Part of a small language model's weights.
Size: width 64, MLP 192 SwiGLU, vocabulary 8192, 1M parameters.
Architecture: rotary positions, tied embeddings.
Each number is 128 + 24 x the weight over the matrix's rms, rounded and kept within 0 to 255. Layers, rows and columns count from 0. Numbers have three digits each.

# down: layer 6 MLP down (transposed), 192x64, rms 0.0981, rows 128-158, columns 0-63
# gate: layer 6 MLP gate, 192x64, rms 0.186, rows 129-159, columns 0-63
# up: layer 6 MLP up, 192x64, rms 0.179, rows 129-159, columns 0-63
down128:125171079121103143085132136120134102150134142119103153174114137162135128092124136103097113150120141122118123119130173138158127124178109122120111140134072136143145098100128102110126120153140119
gate129:150140120126126131131127137108077132127127108188150122118093082125087158136089156145151140169136119138123143118136102130131134134129157130153118104049137170146134117159118161128128107124145135
up129:152078094149094156131141131150110126132107157124198098136122128132132144138156105208140146119177115152127107161118160118158156125154125127155109138119138116154143113136150139143158134090166133
down129:119168137104149119114122127116112151145132130104113108108117168143086115141121114130130063155106108131115173126125115120109110097108156138119128142122130160099110155164149148151126115125103156
gate130:117162150131156154135115127166134133119146097090113131135175089119107139095085153149108127128146086150103131135121142145129101142158144155138116128104143139133134127117172112120143080146151149
up130:160164163119098151104149153132104140155129126094117124112142136128133102115154137129108123118099117151095116108130121095112139102143154158142107116116172126113145112072131142133117130117123166
down130:110108093168085096139101076129111136142090126131108130109110146139137146126137125109137124127130146136134155151110126127115161148093138165152167146120111128113104144129125071136106145120178075
gate131:132113154138124143171150151086138147112168101151100131110143100158084131101128124124139121162118105123154163131132108159121106111122139169108135117130156154085161115122113109167123113129138086
up131:103096126137139107149089118103105137131129125110121110171145133134127091097146099119089172128088113158107157102108112119115102136120118112145137099120139128115125097137071151122140109181092121
down131:134073077148160111143161129117133122153136104135157112111137100103119148147148157106121093117145152107113142150131158121138160104138157135110109136165089104157145157158126136148176102109125127
gate132:113119118095092101167152117143148108130118182127151183111148067135157104188169108132131134126126127089080161118093080076135156129193130136103128135162142106134109107123108095130138144138138109
up132:165106137161156105099110107154113142127112115104132151129122091141089133087153128149109191137135152170127154171103125077126140101184130148120136142142131141114118158124137116138116103130103100
down132:094117159136152120106143145189117143173124117128140131130118148119131108101145194133104149095123125154160103155105099160172080151144118150145134148093164128137125103141116126137126149099077147
gate133:137137168146136076139128124161170110150130160109136120113146111127073118177121129136144113160119132102171144093132125104134164111158127127115153096150132159132178112138144102117082115120184134
up133:104103089137109153137115132128124141110105119157137104166117100137152136145151159091148107128128100132115063127137160120157083075129087169104102150113159136135105142112132089134130111143129123
down133:112134182142153088139151111120124129132128172136145123078139144124104134132105109106180097102127153135099140081125117144120129176143109133100110116156133133118163174159145155094116135176154093
gate134:104153108123147119087138141198150084133136164087099125118136137084136129118148151135139111123124140117102139126168130100116084119137120162097139086154115124103123139155132133141144131108160080
up134:121139125109123085135100159130124133108114118131153114087101154109114166148142115123136088098107183133159129125171112147130093145128110145124092101174134120165134121143149135080143131136109157
down134:127133160149145149144155143127134157118114128156096159130161109163098095080125154168072124142113119113121100119116120139124127141150161124129113158120124143064151161165153108177103141151151128
gate135:106133167099125137128176094116112121103167122150089108126086107124113141123159128123149126090152113145078168131176149116169130161108086134140090096121114099128123113118149111174140159138144108
up135:103114128136117108115136075114124160103188034130157083113120134154159181139165107116116115137113143144131120170160122162133112129093154140122099091115180154141130134144107150093125121146133130
down135:145129158137135172100128096156132112151139174123144100149134117125116145103124101159103140125108141156221107172110157136156137153136120129132103139160140099113138162090137100184138144178099114
gate136:157110098107118155110174061140081068134088128088157158130147140116125121043142144150087111138136131103118123115165131112137163119101142100113106094104134096111100086098107099147162148125123132
up136:104130102147134109072143126175079098126122129111164122093141178131126175140100152120100161123117132115086147134161127120143109144141146109131135121081119108127128115158148124132091141136117116
down136:167160099149119184138122139095127104092129136099149121135133115119081122115149089100131149082126136153082135158150109120123142126142131152123149122096138128078146123120107141178088106148108107
gate137:148130114157119135156125081110142119141099140117125100095103112110129137164138140111072117138102113139177148141139115115185113128151100097108088139122129098100146169031076164139116132095114130
up137:088133108129153123191111137094096126115157135150075132124098120144161151149107144081196112165118095128139098134110113113118122088123108134150113153151132139186146137136168168143121162112131102
down137:089154142115146139111150138162128124111116154136147095120099104127110089156142150132097122135149191124113084103156137168092096180122091137100149087120125167131127128160092132163123165134112151
gate138:145115135126118092151117137130096118151112131146114145135099119155108108093153141141114152126141115111137132108140117142131160161160091105134128167074146113126143133137123152126125100155117139
up138:158155111161117119113152091122176145106161129154123089167123109121114135128119140113157136150121113138094142113131111139125141131107182145115109145151131144154137138159161111145129161127164120
down138:125137124108111126134142133102101081113143102129134151132165144097131129142138104117145117138122165141130112140114110136089148134120153131132159153205158107157129127023113160126152125120137104
gate139:144129152133132125119108131079127167133195089152197151129107097114103140145131124100125168100144125156112114126075087130166112138122109110162090136117102130150117095100151089105125104167107111
up139:118083090136146123087100119129159133105126176132143175138134115101093120119118153133099123129150103112111084133103114144122147146151151137129141135169136147135121150051116131150181146128111133
down139:140111170102119180113098123105099132156145132097167067128117128136129125065166169132146142148150131158138142141125112169175152155112076083138112156125115132151109122128142107147086099135127094
gate140:132133132118108127154125160145133120138102135131157140127141099115151099106121080146162087075132148136113091100100147159130126129125111130110100118117139091108084127104128109119170160144153112
up140:112117115130062136148167159096185124103166119184147134137127139114144102111151094152139134124119166106091180098142146142149143135128107110131079127124137107111127124113134124145144114097144099
down140:125139159090110121132151140139150112169106097098102113150086138146088099113135132168100089141130142173117161140142158128114111141171109133110108131125105140128146108177111119143134141122141114
gate141:130136114097139133145145118137156050133133143154162145115113124081117138134087110165066112110122133133138139100114118093098161119132115132126107146156146111116155135140128151166109124132146130
up141:142096130102147140132118133130109119131109162104130104090174107126091081156108134109160108127111152086128105128110110119177139103111127179126147148150143140136104125133123091177104131122085117
down141:105123147121092129119113127154134158138163108143121144120154097106132134138120105079138152158156108128129139134178163124122127140120153134152100105168154121138102134117143129133113098149170097
gate142:136130127124083129106083087140105124128115138157114090129093131134170104144119135109116106098096114081115109135091081099085145116108152146166158103112125128154147132156114111106108106089194102
up142:102127119098128116116098131123154122162135163091176117156177097136123104098147117116134118131091138114102105145117143147125156163145109122135117125157121119162128116116084120133121144123123119
down142:106108130128093151112122100163132124097067131127098120160074139113172111158115124141118085124122117099116142127086098112120100102115135172131164141107129148161123154193136118129102116103139120
gate143:135105145079132158118132178102175144121138114137135136154107180142141168076098158133069134122118158133136083136082134128121128141121095134131154144127131101115132122114116138125156141094108173
up143:180128132120150128085124110133102110121168131145121116104117146090121126119133111113142097145130123125101156112188132177160129137082136118074120081080136114108073139154181134123155158143122139
down143:115127118157117095131170124133173115123156136119184101149147109084114085165160115140165142106120172148133143147092114147129132108153114103145124154153173112152156102148119083117116107119135151
gate144:130113068119116124069189116155112093108122099140124147143162141108127135118141127111113090112112185164131149130146172104114140140176109130083092120119129122156117117146161098110123145060108157
up144:152112125122167100106148155104087158121131144126129120139089093108114156079140159127087097139108155114131124169124117159101109146138147144104156183109128120099116155156168111098089162161079186
down144:158125122156119136129138137105186095068135141119138143122096105135142155123096123137129133118113109135110131081098117070098140131182141174156164137115123133104092155083139111158149097105129141
gate145:133081115148099147152118113153099147133119127117083118133099134109135101130109117108121140115160118129124105107144131141126143148123129159135128125082118071098142141136140113123119103166132131
up145:105111110121122152118114120120153133126111146106153143126156127147122141129159164092086155110157137134101180116131101118138115126147145159107143090136139149138104119149089138103154151115136099
down145:110084116113204126173071174121128091132145106110114118128149125126141152135124111120130137159099110114114121160129159138114161124117110123145148143141109180128118131134153112157089149122145143
gate146:151133129085128125143117127113137156129162127089148107121118139121113139126103116120120105136134113108106161099087102153093112113137147094110162104130154102143090126093121126101144111090136097
up146:152140126090113090138157128118131121061114113130113103106140161148141100139161074124141112150167128133120132114131170132118137129126124140120128127154120109117159082138124128114120082138137116
down146:109112108175170101121141152148142117171158161118144136145143116129123121120080148121110157074091124121104138110139093124117160095110123135114107105114110122108095114102111151103132161158095131
gate147:103169140151168127123123130185107095119104162110161097144138139115139126117150145114117133093106094157138131110119176097091132121137106140117142099128147109159164133119118087088129067106160153
up147:106107094123091094188131136110105122130115122103129175142091103167100122135156157133104142149126123116159127112125103128162136100096100186124135128191134104122108133149145101116127141136102117
down147:102138151157110150125119134118135158129118131149146169145144139152141133093142143113142152103118121131105127109144123106135119087153143151150090108086167130084180145098134172107133083142124105
gate148:123145183146188161119131132100166124136129126168108073092101142112125123095120128126120128130122115116134093123138094126152108148158123167103142156108137122142139173113135093080137122131081156
up148:104132128080095141160150121112167102109145126104117158166184177148148127163136084129077138151140150099095141091185101097140101091157134165133115111127160117113130131145126139106107088148134098
down148:127147088141129105169135097152102131192127121095156159167185144106151094133106126110143107142083124142062109126162117101141087101116092132161130103120119175144151125136133156116144165146105149
gate149:103125126088136146125111083132121110170180153151109162145143066107142134152128115144116126178158172127146135132133149117099142094134162159130123107143131075143143101093129128110107118146101128
up149:091130130132093158120117119121145143106127157155132108094113129127122192160124120079153114160128134044132073105156129118152171142188148116167159102136083078105116118168117149123141170096111122
down149:081139094136158122090111134119178103125154142146082119127085110118153166147123189096162081131135112148146130120135121127103143095088133165116140127108139133107120151111143134116198101105085100
gate150:104159166127118150140119105101115142090106092137102124113129113114120158122114138126144084133112125133094140089140117105149129140132073149112118137082119084162165098125100135149156150147126075
up150:120131120133128104129140100167178141160133180140144170135112127131128138145146129114181171147146119101154108128108136156164127144228161054130170193121133144152130108156157148089156091157138159
down150:136111132151122114148140149081160128144115144204103086114157116143140144063129138136213129113082159143146103146136114130168162141179132065174147154092158128163155121124133112156092089158138088
gate151:092103121118125110129121123096148120104132166088125160123086086123087133103158089099122127134120109125128103115118132151093148143144145080110121091119140121140132121127136124128128122123119089
up151:124136167094115162150131093133103122146088164096127145107116125141157119108122140088114165097124171116134140140113121128118138111115126120118106105133105141128124156118096130102105145130146134
down151:162150144135153131133136100119125137101136132127136091177122155142146101156161145141137114134145118128091106137074136087164151115120093134124141100111136145148141151116136119079105152108137140
gate152:129137116127114157138153148147137143143120198119150149099133167106097114163101090114111158128135173098101116154134145117150144139160139101101153118162172143154121112143097133106123134119119138
up152:148123128068096119125113158105113126069136159138168151147145122126114117151150121138112112142158140108145130148117138139123109119117112126106144123147124133148126108117129128183139142115149134
down152:136140142108140138102140142150109117107092124141113122091129116118158139118094120109143113143081187143138121128145125111109086137102136106142145131179147124135150140167135108149113122126122136
gate153:150136126118120124149157124128152131088140130116124108088113129124114096148137123114130120086158133133121126093148103139128089128109122160131124151117096135127089094135153131173093129146121113
up153:140149131153105131128132145084172147092139151156152126103139096172105140157140128116150129142132142085143092154114121124126132133177084125155156130177128150156143143122154125097136162181119148
down153:133103135116141141117128133157093132155107097155136144099169128132144133121107142123107147131148118096118139093155126140134138111088165127129117132082105144090101118039108104114128120106103111
gate154:135152145120179128142126114158137062146134099138155142112107138124103122130152127097135160108170159153110062123145154144160089099091100123096123100120156109151152116155102128147101133158129109
up154:110092149074105128114132116175124115150144158160118113110150144161114125137101097168117133159168107172141132095154127071131125146119113123129140133177115151129135137154103123112131116089144176
down154:095139121128151174158116115115148146149122137118135138142106125076121143147128107117108158120103138134114121147089151166147167119127140137170165108120110133156172120053159105129127082142126140
gate155:148144124138130142136151171120145154136099109109119111104132136120120100153127125144139159145097118127116125145116147131125128124143135112131124114125101148133117116151111160176115114155124119
up155:131105111157096122185139134110073141153134109126150163078122107097133114139096104133135145084119119143096187108132100163124138120129119095128109148117152116105126148105116122126113166133152169
down155:135183133108126140115156098163167160123138149144093122105146111142136139123105147126132111106156108138137139118097126121124120162112117141132176099129114146096162141125092113109125152094104102
gate156:134098148126133087132099118150122142142120108147097060121133111138108153133099138065120152103136073100121111096112133142093130146150166124151107155128121126160117162151117123139121149145136124
up156:136120168146158143108102157128128142119147113183112125119148124120122115136130115069162172123131121103112130097118141159119111162143099116128131133110100154127091123088148125169116111147117096
down156:159119121116144112147103121142156145140130142129100114144097130137117143098102127130117103097179095100154137123146148138086137110107148118168151135150105113134158159147139111150154162120101150
gate157:114110167133133131111198164125137106109095082108141132102147145117147178105078152122132143099119151170107133132087139108104115113125123148145186098099124082171154153122103123173150100153115124
up157:093093127108129154114170102149103138127111141128164167108108109161159142164129077097132107119121146142115192136099112086103127100072129119117131097077149120155095116142134146109141134126115119
down157:157135119119121123109106125143134110118106109112123065120107062117111074130161099145147145139151140130127099129148134133136131131136136140115098144171131143117064113115169075155119120096162145
gate158:112146126151096102168153106113114156146102122126142131125133096138079133180114097152161154104151136112167130110152146157117126128138102105117110107108118165123114148101151129123157125115139142
up158:086130139142104124150133112139116178119121093120139155146124159128154119159125100103093173125137080137087143151137123155147130107133118142128119132089142168191091098052107108133096148110110150
down158:137140150114080113139152123130115132094114124118167116101111127151112136143118134104147122126137139155149119127115144097132141122154073152156112115181140129125070152087147130168195117148159166
gate159:092125109110140103071132132123146121145111143170089120145154125136135165111098140106174148112092097137090095130140110133127150087104116148140126143142139113123141115162065136115112142148153160
up159:097142181162138134119103122109168125144100148131097140147129080135162120155125126142135116131099137166143096120104120138144155124092087137112125149150096134115117114090167128116135146162104167